From a checkpoint of a small transformer trained on Wikipedia: 4 heads of 128.
Each number is 128 + 24 x the weight over its row's rms, rounded and kept within 0 to 255. Layers, rows and columns count from 0. Numbers have three digits each. The size before them is the row's rms in percent of the matrix's.

# layer 6 MLP up, 2048x512, rms 0.0858, rows 1723-1831, columns 256-383
101:141105123104147150111149117136112140084107068124143102103111123157155153150119132174084116138137063144119140117143176150117161153116149135131110160128145160129163123134088111123086155116130158122139111135178120143144104149105165085109143144124131140077098101165162174154102076125113120121145125097128169100183123117109159132115120145116097137137137084171116147131099137165171137132134
098:090121128136129174144168110164142141095141108130121078132107124149110080117178079154131113141127124139111157133133126074130125111124124153142124153142190136131118136121161145137113150111146120118102167133120130146144084120120133136134126118148133114121147147124133130121123132107122110137163088120129083139139129105159155118114108167100120097167159130143100146139129136190122100098121
101:141094091131127115092129145093122100150113124163121100111174116146189139097109113107123151127110095149138122133175134151129140125092141137141104123148175140101117112144143102143121119157103116135124156143154115135134117116138167095107143127123174121111108120130085150163124163147155166162115104158136152097137129144153155163156114150146142165111136095124138177127130097089123144129146
104:139059108162131193138140115132089132107128074063151125158121144135140147147069121128164105122136161169106130173106148126099146137090132149098130108169107116149158147193140146106152069112117123181109134142119131121113133128128111114107129131115152108097099097179111122149124111123093149126108094120105118111126127119123145109130191096088134167161112146126130106114097140146096096095124
093:171136061166089134100155116112141160153125157152140085156152079158150107170137147107126154129162111141118102142126104133131129134074166125107118111131125192130132139175126166152107165116080145121119142144123102154108113134109116117149134144149161132157084079131127103112089129134130172110086141132112106135153101139143104098124117161108132142102102106139150126102120131149080144150175
100:119116114150148133194098184156115123113108156109157139138095151142123147119131146114138124092085114140113108095136102097118144184130137124140132113142113104148121157133114077131103121133188113130148119140107124148085140130157159111098114134107119148123104119124128120170134106171082158148127119133070135147157141143160164133123151166130119118141125099155125140101131127110093099156152
100:095148135146139082128130116135122143107152133148151126140126168127145143085148133107134124108173145133103171138174109122119107108142172108157094107115140107138119084133140132117153174153128139105125103119123157136152087134140114158114163106144106150128111126107105104137154081130110117141120140104127090135108081126105128088130133132135076130097134122116125151147154102097110120136108
107:111120136101144156146125138148110113117115139089134105172128121113128125186136177137123112184126160127088153142127123138068117093098115080144111104126154132102164110127111128120144081133123131128127096145120122155153146145134117144146141190136113142166151102179100152156127140173153097124149134127124125157117129131181100167148141146091153145115080148088148094147153128130115111116111
102:204139138122134114141130150144081129102122075146106118174145100168164139131119155171140157112131096161121117131127170106118128133110102168100087155188081115132137159126135140117125105153151133132097142130179139131118163143131152120162184130129140146133132135093137105111123115115128136145138093135155119146115162119161103160089122157105112146127131140131129138115167155150104123129128
103:130122120119159077096137143119125114152114132117179178103121101188146130096121191132134145092106121109149111143127132133143139137096195125184080112130125139127107133123117132123179108123101140149104106135122145143138061176158096130151140162094142109126095113124125161154168114127075096158106152120140139146144139127119154103108133135120152134107134102122131150107135132106175116137095
104:086128127130094169111168167103115089125156131137149124153119123134133132129141105160154117107147163143107124120150165120125094088120107155166139149138130125092156105119117132098113131098116147177100150120128109129127145124118144101116160141148134099151139116127118142151143157168134137143142157111120125144099153110147146144122117159138129132086147135128091104091147117150115110132196
099:134090141108137141156134136127096144140125132114168144141164093172128136102158142098136078158163117129142104140116090114119133143110171132161152140168099077132145142110132149116170164113146096148150112158105115129136088106156149136127160120133106140105153141124128139151131118137139147140147107127076114156108151188106116140129107157144161134068131118124126155128116119140149113114122
102:087137146121122099097106098128143139115121133141143164092136116130110086120151083082165117089118149148129121140184107089175140122187145156134102118113117152133096137095128105147138115122136118097124119135171140123153107125127100102138087142149135122104112116133082140113144143101149119151094107129149179148160142128097122095126126154128143110082121091095108138127135062114177075093164
099:155123150140157139175148154112126113117183144141107061190143117167123043110176122158135114087170104142094144127128139120120105107121131107090113147068146136105104115120104126145154151155107121091142118106095136131128120138134139109102143099132123092149108097129192098106123148111139122126123075146151130104107132086149136097108129085143106088139111125129112118131138134103129109142105
100:116142081180152180140093131126217139133120105119129099114112094092131128081107136146106161092167124134160105138148097088152121124129154104131115100114111162112138135164086107133112103138097149075122141132110129100103132116117161133148101086118157139168132116166150119120119137116133138160109118149164175136142112087115141107159141142124082189127121102153161119161123131119152137166119
099:132146111149106129153117087122147121111137114134114126127131106100148152156065147120136137126122185111136114094080128118121138080189114153161143106117149125107097084116149151135104147139145108071112088105111155125143149094128122120114167113152146095134140085125104135116102149095107147134158096132127079124115100113165141117146114171180131113102146111107135139103175118135131126141112
095:064120146098136117150121153117155136136103101167168142131085133122152104110149148122121111102116145092179126090127151067132125138087105143114115120134135103117117124136124107135111149115079122117158144084113083102103095090131139107120139148160122192112126140118204108130134108129079108125098133151117129087129145110144109161120172109129160140144148153152159143093108127136124122165112
100:108117149115127135151111117131135088128098141119136121129104116160130153141130131125149129135126120155136171118152167126130152106103156128098071174124155142134128113138116150116116154142164107101115103142141180130118054129135142139135099053135071092149127146122122119083129125119171120125118145110114128104113170121131104082114086153135147112147151125096154115162118104146086123140129
104:135153076122145104132121104131111130165118116134126099125123132128109129099153127112125125127128151134118151142107121114131105146129088123096091126111146093103129120141145113108112086111132102096087088133115160123137089100117135118129098131152137130115120102120107133143147120134111115125136132159142123114171126136118130111124131153118156160126115118167106101099127121171086105146111
100:135145141117133120064128094099160126187120120149106156108094151082144126156156127175131071078134148146157111115107166145101106180114103116129156145116151164096121135165129164158121106102089118187159072125106124146109098158132122128152137150090162151119110157091109177202096144158140164106150099114115098153131137169149137147130115143138102145114140156128127117155170109151123175126138
102:092111108142121118146115104122110149176124122167146115171123067130082123142152096099078113134106137132112119150115127124130138180139091112144174117101143082130107133152112138165097121131095128106186145139114118136135188120143122138115121089125152110100107134113159172160123118102128070122111122070166116128175132137131110097146083114148165151129129131127118138096125128136162121137129
103:112132113155149174113141155142142163132126085124106097108165160116149147098152137142131159135115163141121128136113151091117131155100106129174171173128134136155075134159103129122119094129142157086140165141125181130114154083145090145139104125120162084097157086118124107125147107142145172087122140144094112124139103116131140095120114140122088154093119139131156157117170130115142082127134
104:146111161107142092137125126110131103114093120080128115116100131174156081179086105109149133125122118101129166113184159110131132113140147092143119114111115150120143097112136103153136116076133085120173138122137079144126147173135147158168136141135120160122153159128111151118121140120105138142148126128142104110121126100139138202126129107103136157124145147149115131110152122094118114110137
102:134129124087119127123145094145115110121181150173128155152069136121113127124114112081129175112174116146104151129110147128152114148106146129155141154147156139149143137120100069089127093140139117112081179158115141125139143124126174141117090121113147104111163097134159159151146161142141132173110074129094132143172141108078179138118116118151150121118145145151124109107083120109140126110125
099:118097141132121140147078130117113135117095090182133143123120116131128121142089107132174145100090096128139169132137110112135108125161191120113120174134125099096148101141121124129140092177175102129162134117074137134127159141122120138121091123144177113107139096137126147159167156081123117141096068079182170150138101106134135112148122132083087166161078112169134159123113148095130131092131
097:113094164149094095116110128125135133106114146179170115145100141113081122140109152130097116130126115148103120134081094107150151140167098163114091136125122150183172130129106104110127100139152105165149123156127153168131121136137114126141111135161087124135138133125145130100175136123130133113124137138150125092146144160150118120090145083135136130129181134117102157097134126121096126145140
108:125105139146145147131102142159130137119126141090131093120140162126118153089101124108112135093079091166059115145135156144178178163122137117140135133124105126123124121082132124165165158116123139142082105154117163105188129126113100121129102152117140104139113109139065123117157142116128118174090121151137096118127112117112117117129134100114134132109109112141110110177076131142094100156172
096:177114083139124152149104092137128121148083155145071152097135138101169142108096173155079148145114109142101112113188146142115122172146147127159150152125079160124106145070107070139124165137134130128110147147189127158103136179139120165160155156102141097141166109100137186174117143098145115096120082116150144122093150134146096127087101129123139145154151131130124105123152124171119136111120
100:129130125111123096147145096098143107137154119122115142147158119130097100107139117124138122133127092138095122129140127150153136159151156112125183131178130151105121082088131144097079154096146108151136107128155111146136092092158140109143096157095110164153055118138135114122114185080116114112120111133110146114091114155158103101140128160112129116118161098131106149139140171156145139130131
106:131130103093151162136144123131149147070090139132109132122077094135124139136104122152116152109142173118104185138116103092105143101125155083167143132142128167127193114158127137109115115143144118129088122152114117105094162104094143102134143134113093123131088091145203155108125122134169151154143173149120120141160157107096133125150111146101132146129154083142135116107092102099092127093112
108:149138122148163111104097142126145172103144181126109134120127132147148154142112148151126159114124131097181102143129103133141166131131105129079123119139107093128124073122169147148127133127124115140132147136153133165131113126122182175122143118129129074066136118133153118115105119097139141137103127098149141144184144130152145129146187146140093103121094100113139138129140098169183124089121
098:132119131137135118139140088121147133124154112106149175153137090149121149119081170110121145091135108151162155133111125167137139134141132115156120172157149104141156118166118164159123115149162120117095169098091153144103136141114136137100113166102159113144127126149129126123098160129148099137158147133160107136129110134120129123168122150146068120127108135115092112101167095091128130115124
104:115141119168140158128139102154136099136148111126183147142141110150163124099129126122114074153172166132106151117123148153139154129181120117112110074140098093121130076115116099145148103093089139158063147145136109143103115074165107158147153168167133143113129153134114134112104144096124143144118127129101139112139172123140117138169151145142157124156127127108137126119129117111119074123171
102:150111121147083151140147138121149144171161085103107105160136159155143112112120150115162105176083141090124112124101152159114160093122116167113137138147139104126120179109134120126130131139094158155098150107166165128170093146119130133118112127109178117125127131135094131101118155109078100121151140137137114148130144145127143135117098129162121100122162112095141094130099121125136111148124
102:119092125110130156096153097141166131086161137150149130111120141112099103123127112127157097141173090157114083123093159150103147154141149123113108145128156135089099123148119082134143127151126145133155144124150168136158114110135123084137093137175134169107146056126142172129154173117122153166139171178142116156154134128068116125100177146109179140098174151141127131124119123074134126106103
096:141147130141176140126119145179174134132154109113135095107123187135119110150061157112120153092087160119141106115123093134090131159120185127105106116154107158113168154126109137156123146096148087127115133132114115081179130101156125114084138120137107162089126127081127132139107160111128144138128141121089112116170118186192133081067089122112128117104119108115116113148125101108123107141101
101:157090132113162118091077110135126131114123116094143128114099131128167114138100106144116062163104109131141159091125133128153152185130162129093123153113169160125158143141156146147086121129115139099109127098107126165135151067122130114137158123145131147128141128138145157105139163115119077126116114125172143099126157137163127169165115146150117152115150115142140139103121142103159194113130
098:133125142118095133165148130113089081097141122160156118116126110136126103154102121129127138106143129169121127065130127078138160106107152114118109141113133130138094109146175129109176139112149138124136129098145168143150129140097176174119119118072097122121128133110141137115151129134107122121101109133104145161128141145129167121142143136077123106128127115150203160136081105107124140156170
104:138116128143148169180128134129099147085187092128171096133112120179118181141108168149107139142139099117168097102143112151118111125181169148130125153194151142135130081124133159129180125123138098118138129140149131129126134132126155150153125113113137118131129143178134163137108118126148097143119083107158153124098131122140087128104095110145113165177128127123133104127121139114129099125114
103:103119167168144078152145115138127137138180130110106127117108107133155153150119129145122148104106111159079146171159088092135160146119149077133156124125118145118132077159105123124152118132168128099160098135122155146143103136140089153112126136098084098143147100126143139113146108130105107164154127150122130119130125103113142132136151125140103087127149123101080079139163133147139130152122
098:159151107106124115119149113098122095170156128139122080121155131150133130114116139107138117141139148135143119128086164102143097130109139167107156156138131146132128156135156108098162100088171122104080102119124127155121115104141084142133131116140142082131135115068083109105120076145109158096131131120104118110110139129146125160143120171123125101111145083118104148129141152130119121119130
100:105147133083099145121100169144117110118118151121146130137105138143125087146124117119087115131131142145156124126111085125155059112168113127129133128134109099138136093124120097105105132107044144163142139093130157123128156112179112138136090131116156098102169178090169132094122140104136133100120154127112130102134131136140126170102113119117104137105123115092111082099065113127117126142147
103:135132134170150167133117146139150148150137155132103099090107126091133089138125095141115139134151134139166153104124152099097093175128132139114117087133118127143133121147119140139125132114132131131119128135126100116134121122145097154173117114154124166156106119106157146146142143167124120115124125137110142132117159082110137122156147129111119121108122130145154152128109109132133134136123
103:094128146146089144147165099188115129101111094128127156136087096134160120133138085134180117127176120110164145124157103140089066116109116169168113119114141115116135060068125090158122119140098179125090168182150140160153138122139132108129150096109132107138110130139156105072144111145069140123186116175143111083138155181149124119119153119124153178115146150107144116112125125122109145141136
105:157132141140164120098129165112121132119120122124162140114108135153123115138130111101144142156101085155131157145113127081098150147129122099163109106091149152172154148134146147149163135156149112078103134150122127166151104131127117136152103119144179137097141162135130141135102138148137124108103125144128131140105161141129125178187122156093118120118112145186164087136122144144097094130093
102:121135110123140144127111134103149108117126123161141140129118123109137205092162107136127148122127137129158144071093139131128158151136071104136140128129096121151135104128137159115137137158095115110115087092090119092151139108133127147135140136177138128096127113081127128083108123107089112154151108128151108136112111138169134136161119129134123090165136153158145153126107145111131095149090
097:141114150132089164138097090150132134121133096135079095126128170108162115136119152146101114134156142107084111174114108116108111160109109139111135159167103104113106194180150128134092143107106164112129094136171120156135160174160126111099156080149112122110133118076136119143145121146103079150151158141087123146153127147159124118108117093166106147100116148112154098162112107136155128153153
097:084159110139151132168133149124113182108099139119167114146138121112115185145155118104125164132173151127145112123127147118067119124128088122139144120115113096114110172143119137134117119101113122156128114181149145147094139136144143141162150178117132111152120095100120119146131103146102164135105138113134130112131074152132159159120128160101146126138128150159134148086148112170127135138125
099:145120164086145133074164121160117142117154140164127124126132126104131152090160079146110134134111138159133107102145098146131114127152165174107157114140151166107123147084099143115100136162087163113137143144150125107108102095108121140118149133088140146102100116124103128135125123136122087104124141151097144193109098129123187106110092098127106181105149154124094132163101148149098132133108
105:145149101177117120128164093150147126142115138170094153114113103152123146121162159105075108072102107114098134146113079117094108115112092136134128134106161121164117102103135117134168142138119157120158147138167154086098146121132139124160063141148114162169116147086129140081101170136140117140110150158147148109116128134130098145119113118134095136132129131175122134089129083134131112146159
096:133139135089129170138160125126113133121138116143106147106074161148142130114147102136143081120138142113157148120114085116117120160122156106151135070139113120095112115156110117113082128146147176106136143135150133152127089126143129138161124145155153158133103113146097118145134134116144124120122137169138114081128144153135143134088130121118148168090117136139134136139176081145145091092167
098:173123127152152149136155091092146146151114144114105128090140093134133092141116163113103144176085132111088088158147076119127138134110143141105186105096152131156142096127143141145140159112120091117140104134118087130165085169123083090147106177159102176142131124116138139157148100106136141119063125082109124121140098131164107079127098101121139173136101133150148085140125095127160106132140
098:127170137082162154117167133120179125118130108109137086148115124133129125147114149121106157157119123116093123095092129128171132102140169124150126121070087140097082156128142065149128141136149147109118123119150157077170148145162136146091154136119159142136141086129175088116151162157152154133145152116104172091130149114119141086131107111118131127111142136111144153110142129103120175155083
106:093133113155116114148115130140115143143166120126127163107140120108163099114151117119109091145102118141176142140143127117152092116139096124130090113086162122156144177126133112120113095102071113134139155105163124106104095148121124101108136097075180092158123102170116118110140115148088123121104106088132145102114124131146160108136165139096163135089108124112150124134135154115132073113150
097:126134122118071126088140126096189127154143162162156127096165106136126202137111132165150137124159140135134138128168113095094163142126123124102125135131167124079081188140076129182126146101133134131120109116134099121078131201129127151117141153074133107107115120130114095143119112130139171140146165086169115165167161118119096129120126138125130138083167140139122094136161108137137134131161
107:156128112141149123118097116101113100143134145164130138122134126107124097120084109124145132118195112117122076145104119135123151099105104154131120160156096108116108170124127084123125126139109165138123112149124131123143132127119092167088156129108108160122167140157169092143126074104088100149105157121111089137132180101118151106141134152100151131101112149095137098090122116205107090117150
096:135145134128121143125122079140124127089129140113119137126179137102124087160121140144115128085120134098147139099196138123124154131104150170114148121143150140141176093123103154097132140121142149138146150163102158117143145128087156116155101121135131080102117129129108180196070117154120138129130120122077116158107142157174120171108144091151129092156120137155103106140109121133125140127146
096:132118157135166166125144138136131107170115164137140178169142137149145138141133131126172116122078095121127107177162161122170149113137121111146144139100113146133131115156144193163124141134105161105112108154117162118162117161118085128151158112122104118133185118173146131147113118132146104147146109075099150114108172141139089097107117141139118139108139121135122116126102148136154128106138
102:115106164120140168117147085083104147141134158139095165143141100113158113139088176137092128130128117116108119099138146129125079047134143104071135148175102126113151124133112126074099127095148124101086156141127132125113113106137125144126151137116127084096122141158152180151104137115115163172121166152112074140157124108112112160121096123123100173173121140087150124137124155099122122099110
098:160158142164165149172128111127144120123119062172143135095116110094142108108142117165111104159120126106119127114105143141127167157060124119098100136139148166154114139128107173163151147111118153130155105136128131100122167150126179176120129148074117114137165092183114096117154146102107143107125134109143114108199116130085145118128100097137120138145140177098118147133075101107132089098114
093:136139105138133110090117140117135087104173127090113113158156099120144119105131122124099115112138114094096111133119157154111176132143141074146124118092194093140113127125105114102127136077143128112127087124124127136135113135078097124100105114156130126093147147136124105114122089149134149146144122099141157128132113119114073124147111117110153111125119128101114149147119164127093158107124
100:096123123109105125142105098099108152118111137147146124096090131151132106142153125113153139090158159149141175151143131116144109103102126150163134130129097132138137167145108150093066130157111160109070159142152148088167118182118126126116118136094142142128114097128151123179123146141121120130135155109119144116144167117154113110118161173094116105147123136171113112156144142094119126127107
098:118166113085128148115110105113103160088167091149134148128109075091116177098086109111156142103149099112171116101129125128167122114125110114151120140127117123116101107109124147158178130128101100182125152120134109103134144140160143112102083181104116138091121084127063111090128160166121165161138102170140091119090125178139171157109097160146101159143082141134126128086088160116095163152166
100:111128148136118135063153152120115147146145088109111134092121158141095164109111143175091111127134131129144169124132118085143127110188061153149173127156150137142163145128157173137107139127096130126121109144145084092095088130126093110096119114128149174104173127135089210099124125135164119113107152155144127101140102130164117116106134104071097124150139102156103101149112160118098119141131
094:121125139127158127118124136095109159070139129137102089084195129128109177127156100096129107073144150103124120117133161132183159158115102120102096136128132093143118103128149067130125124149112110142118129090133163150123105160150144149102136097157118116130139160107146129125149141116113114134110070158103159117129155081082115119131142103099128184115159090137106115126133160105150136117117
100:139091140155121125092117127143146138144124142100120110166094095071140116087136115085182150146144110079165166123145176107094110110092117111107158150119150117098105101154103103125143154123147180107158140132090154160141155148109146098155105148136151070141113140118079115112121130131138099118095095154153135151120113106148142106136103133161112112153097132168154130171133067152145113137145
106:129190135107127111131146096135151114139102147158134106099154133127156129176126095134159103152140105130168118134100166122157101122073090102129138119133115129156094090115091125106107139115126127131159149139112154123070151106153168093154165090126084130145139158128163166158080128164114132135096113119167136130116165114144128104113151159135133136112117158102150119102136098133141118094132
105:112105160149104117104129104175111089166137150130103139147151152099088183089209086142206151155135098131113115099134144095154157124151163114153106136096123140107146104131136107121111137125127136085120119129070153135153118093133111092151165130132129114111149104164141090134128134063110116132094113126116089102099144162127152137124106090122098108129150146105115123119122111111105152174097
094:107090143104144162142105148151150134118115128150085105089124091113124090125112119137083143115122131177123140125115162103147120141106127162092078153135128165145126116190149097103070086106111158158142131163146103148125159140121159107160139104157118098191119150115154087082105173129135110128134110153121146176127124145129106144149142130149129117154100080095160102149105135105159150177127
095:152113093118103125121121101139095142150113137114096099157172123139169166072112149137131115143138113106083131127140132091110153091140144095127132143177123154126150126150131135092144129129128115148116122100142127120162155159123140163081127088145139108108082104076141108105100106145169091112158161147126074109108131148135136118091086142105106156155104132149146106147118156140106148131088
097:173116108142170094112135128100121127094124137127112141148114113117130102132089093166152158107143147124171145146123108078134161089161129108094110085084137109158139113143123162153105135123153128163140084122147155119100129130127118104096147127126132125159107101157111183108150122087114156143161144134073102154118155136065112153090136146092138125130131139105111121096139119172138138103118
096:163106143124123137141147100151149126066155069138094140134129164129144115119104158102107138135154142172101172139100130156139140132146154144148163162125142117141151127090098142120127127127114109125154122128130110132103115101110131089103122119146150134083141155140145145160103131113122120163099130131124123105171101173090175096151114121120165103127095125167080106121106126123104111103119
100:128131124124142129115102117107138115138122136161126112129104130115118155158106095106126166160104131129134119130131152124146091079105134116132126128123109127070108107143098138161112151175133119056096116124141153147155131167162165081122158104133062132104168101172130131131098109115146093106119101134182119134124131132145142127116134144134123118093141146105117130150150139093137146128159
102:108148089161111118146130173148139143123129123111142089101131163132126068143139109133131102127136133128121156120082113090130116148149131184100122108129133129163141091144060145098153152131065148098112161090128138111146096135149114126121135189115118174111117160138093115141147151147114118117167147116087122173150153119108173108139142137130159102164125150110128145140145102103138130099117
102:133127112136139162105127148163173141111145152102117141114117109155148134152150144149132093121098118145115119122130134088174159113158151157128138088155106147125146104151135162136117102161125152079134110136122131131104138087122128156137167059106106135118123136115095146154131129108133094118164171153168136106113113127140143109151183107144148127153130097116129117150123140100163093160118
107:171131134129140079120143138128111094107129106123138125096121112118145127174168145142128133078091126117147135140161161114104153121169134165129092143114159110078112136134158160111143069141157100090165146146152100112147164117137127103139120169130137082189104129067108122115151154107129159118149121123109123114136124150133146101108151108098138134147148158147128119142086118106140070050087
089:098126123117133123138099153164115103099152151101101127103178145103105131137163119079150108136168120114131089112098108094163099150114097105104109108161121074145087123088123097111165139099134154127104070131111121116138123184131122141139144164121119138147119137142143112125105089132114115169151121126129092082116124119100125131125107162097138126153143099151140130122127142110176106105112
104:138116104146114114115134089122145143115160166129118129137123120071149152146131152093110114102148106146124148088078160149176153143090156126084172110125136118163108120109143177129178158112126105155132136121123125163151093131119141141123130101137159126088088093113145137101161123148123104143123165156110109205136111102141105073155113132095094117144128116136138108140135114124129140188134
096:148139103154161121195133133108085074118101142128155138140124122161161135158104171157157121095139097124121113128174119112139130157143157132137141109097138160107102135126157105139145142154178128137140156146161151135100127140160131119183096127100075107112165159085124126115116089117152107139111095114137109151125151136125114145142155139115134117132111119099119132152120113129140126125081
101:070099160112136102183138099131098108138125125149130121112153155132121147133135098090140131160125088159113141169139111150139129125121151122130137083140149140105111153111105081158143145120117168110161100153124115138097109125164136137157126129099108149119118109103126120126146147133108141143165081132142135159112117122150134127116176115091160124101136106101134140135102116098112156158129
102:156140108145131125116121121091154102133081106108100165130135164118129153115136128145118151112116150174123140118191158134090134102141128123130178083164151169124139123138092131128099135165149101152120152127081128151149127108163104128113069167129130132103147158174126131131077086151090120123136086107106105121149201114121106144143101124148128134112115116053136110133140156113153137102100
097:121097160108134114117197106146123153126115111075134145133111111137101112122189131090122138169143141160122126156109151144148112129169124125131121162106127158114125128101124183135121115080093145170109088154166123119113123139111157131135146095126171122126143128165151140115121120146146149108176126124127141106095132155110104132121135165100096125085112107125117150088157091178088107155136
101:136125105074122089146117125124109104148111199124143132080165128105128143115119138118108129174132103115114143069120150113119098114098124171145148122141128131120136143096135084118124127103119094169108157156146159163110170138156152122085137106139116125126111136142117106122119101109132164131144166117163139143138179161107127179123106136088173171165101146153197169131111128125132136130135
096:143145114125161179104109155101124111122165108159100125185139139119116093158140160142154109131088156118079138163159101137130114184120088149152141113127132085122090147146109161133139140110136136112100127108129125131129136133105130096157090143075069109135113121098114115156161136181128157110139106130158107130135109123131146147135116118145161115157118136114110137168103107127095118122114
104:105143130125107152078142128132136082082180121089115134135119133133132109103146170127094127107141083140131149154120139146113117118104163160112156152140098122164127084118158097134123127095109133145168108133142153126165125122152091113098074127139121099133148190103158106135132146154090110141159171128115127151152133110156114105101153148111137135114118160148122122138096101171152123168135
098:155130167101084134142117143128092152154085127113142120112126126125145132120166113112164122141124125138135126116106113125134122170110144132138153128145164146128102112148138118136131164192087109156114091142157127093099121154116147121128193104103154124097171129118167159173115146104129132140147143126126142133106135130091128110148140125118129125134141156153110093190136139103171154094137
096:126121158100141133121141145122131149155114126153119087181131117123098120107147155134154093143101135152128135097167156127149135116126092122119159116096138139118100138152152166146114162149148141138151121161139152137145108115150081114133083127137182065151123147172147139162072132114086148130088121150118161131161174140116131108077129120142118105109159131113121136158133127133115180174122
093:134134118115144150125107119084102161187158139145144164146184118131150120128116136131123112150196103110130113124127139161142126100137121142115123175122137037136155104124133144151128148099149167144125135179140111124147148129142154161119123083141121129141126096145126135156124149113140107073157107124143148127163111134100118108136118126146137122119108093135127123104139127158089185133159
097:132142135131164156135129124143091116150118129128104113142131110130168116091112135135114125126124125090123106142129137138075108143163117130093124138146112114133127086104113176099105153108159128118131102120116143137166079167108147104187160129137122137088104114120150096142114119140122162123114145108110131084139123102125103115126152155157139155135160133144145151145117111162113145170140
096:148112120138166156107138155144147107118091109089112108126129129137149116098094132157151102158159138135120151139141157132151113118093107120116114131160090099142100125123160139087148079158107122144142121098151129142134155105091117106150140082149158171128129116172099087144136136115121106148105109109086123160126105105136105126092147065127127111154132117122166098117097130153138136117139
098:098155131152150140127096135113111084132150086113125107073118110112139173151154151112163127110151161122152164133127135113166121129158124148145145166125155088125163159125152112144128125151143135098163188133122167081124163141119149118141122150125137118098154138154107117111115131132148135119118112125137129152155069099107164106122102107119153101105119140110182141138149156093123152102106
093:134132128115103146103134129097162126126123131123164127166103134158142157122115117147132095096137099123160117101131096144123145185118144127192130094148143113119094136134122128109096166103127164178131152091124153077160107155122099107152140088154148183129098128137130114126157119107132175127126140151135147099159139111083116128095111144143135118125167155138125147151117117141184129159118
103:086168130124098068177096127144128133141160087140091112123134096123175116133164120150141119115108130135135115121156147126126142152118165109102117140138123108086106129176117135089112144138119174149096152109172118110152110133135103151134130131108150103142121147112150153114096097151175100155144182111115131132153102103125141114106125127143094140113115157119133135153149142049129111105148
099:146184166115138097136098107136086170114114143157144140169122125139082121136128166120096133156115119104119121141102148145125121110112116147126106152140115141134101119128090129084142164170133125165141149159131115118115148138155122154139138088125111164135126125154159131119149142107101126136128136102090122126085150114151152112143143121137153172170147120141152135131101132103125110108175
101:163129126158157135095111146132097133108162146147160114149162156146120123132139098126163146114109160120137160114123096137105124137129129155123127142104104087071140161152171115139142166121119118151126144091159118153105106116145142098137110143118107164116128116089093105159128169108140104101154150141148131155113154147156166169091117128077115059142157120115169080098101171102107138088131
097:099138143104133136126136145121155103124140111139102112127107152136127082145137135119149109125137118088150130085160129130151145127067103112156122130141132080098105158151142131131168179118129137116138142184105126101082137096106117107152120100119138093105101072133117107097136132159153136184104118147130156154140148115112125181189094102113111110115165149128165150102115152101139161117161
100:094094082129104107083130154137126121133131177104130133171157114122137169166129074152129074146151098149101125118132121131112112110126117143108142123174127107088118113144065124111129140155152096148110163116172120134127133175115144147098124125121152140097086153159130145090111136150098127177143130113129105134139120126139092177136086126114093131180119099127154105137157143124128120121170
103:148070131152115158120146139129077142167173152099122151143089113105139079137134126140153122166162087144156171163158116113136091118092163161160155118093155166131142170123141128116168119090153186158092109128112142127122159114088103172124133136130124153140063133157105120102143120108095130134166112117149141137143147097145126149116136097134122153087128138142108095137132145114098143128137
102:158120127151095163149121098116113112153085152118119122163139119142163119124135173138097083130164115122100115141135140111123126152149130148115084076137129124190153134123145115098119107105096198137103147109159065119146126112120113084112134165128136130120131077135135118125166096125118117153131147118119129141117092127129114170110127114150137204089136114142136123127162114117114151124104
102:111148095153110176163130123124140108102139124140137144064131122147133114198123076136114113106140115153121116088141151111134125102102087114122128080122094134086148085181137112099116136123127137128108102049117083125118155123165126113154147162106134120105137140114131158119126137139095109093125115140129125145145148126101114128156157142138128136129130151107121138113140157126129159133155
097:146156143122106149109173148111118107086114120078165114103168096145134131114153147144121124078095154137155104139127065125085113087157158147131120142161142163103127132122152123139155119142145102191134131081105193119130095098129118132132139168109132148096128097142156111126155125132126165150131079074124125132113125143143109119123125127153139121157112101142111150140118115171134124157156
103:091119162100168123119149148090142104084117103127068117194108095122131087086099111103111146164112135088147151150132164093167128093163133146141133114062152107169115106123118121177146091110107141107149099110101155141162126145136114133132106120138117124120109150104101116111127100135143112140086135098149146130145146068109180155138125157128097106140134131109172087121112145162143154099141
097:164079154136149081116159148113139152125128095136138109106056097153137130133142152133100101153181126150130138154130130159119097174129117149141127153100114103173156131086061132180115148126116158166145112187144150121136159127111106164120167104127125146140133146145126131160139160139094108138123116137097137113143086130112095139146148129120178154084129129153147139127133127140166140127113
101:128124192139112121099106119162162116134111111158059154135116145109119146128103091136175130138137139114120114136112119142117134105104100118132105130159133134135146127090116103086132098144182116130130178142123111112165095163119195116111129120120121107120121112113145129107103079086110143153155093124110137098091100097118089126095116128105130104158126094133113109139128102124107145105163
102:138123136147124116146153139157107117111134112134101111180141112113148125161129153131117138117125168131148113122136111155121102161158140132107101117174122154126113074091151105116217107106086141134162107096156125184141104132146092162106106139086154130158117089132095153122112147095150167103112147091122137109101118155104113102120149124135151119168082170184156123157147165161119122144132
099:147141163115138105125153168146097077120112132108111127108111155120129125152106155156093116113142158108119145092085112138118129112114094169153109125131075152161121116146141110119126130153149128160155128201143158153123157132137114154181097108140137135104134109131125116098134127121132096113084142122089127128116137151163125100178098118138131143148128144162141118160149085109162158141108
099:147109101109145103102112111111125090081125150137091167165106116140115143145101138118104115124123140119160108115113086125117136139123127120098123119111088195124100117146147164093105134131154135112121116144118160125133149129172143128094174082106120105128096158105138186156146146141114154117100178128147115142137133106106125156126120088126071124124175125158165134157124131142131081089125
100:133160124181143142191144110131145094110140140117115120182121129124155107095155146150165123159094123118109111140123134150131125127126163124167127139140153101163155166151108119144154126152086130097121132145157076170164160118113091194150145134105132065110114131155139150161127139113159114157130143159164152130099130101082138124117128150128188150107170172126114105107129144106133120144170
103:105131145127125136175142142106142135132132167134116141096129117139080135127139132147143110158119161130107142158144199107184097109087184119135149132160153108156134126087146155151079100147162093125067124144170134094133119108129110143085113121146126125113188134144119142126114101114092130123170126169153145157123077140123134160172146138129139166113093118135116172129124134084151131149080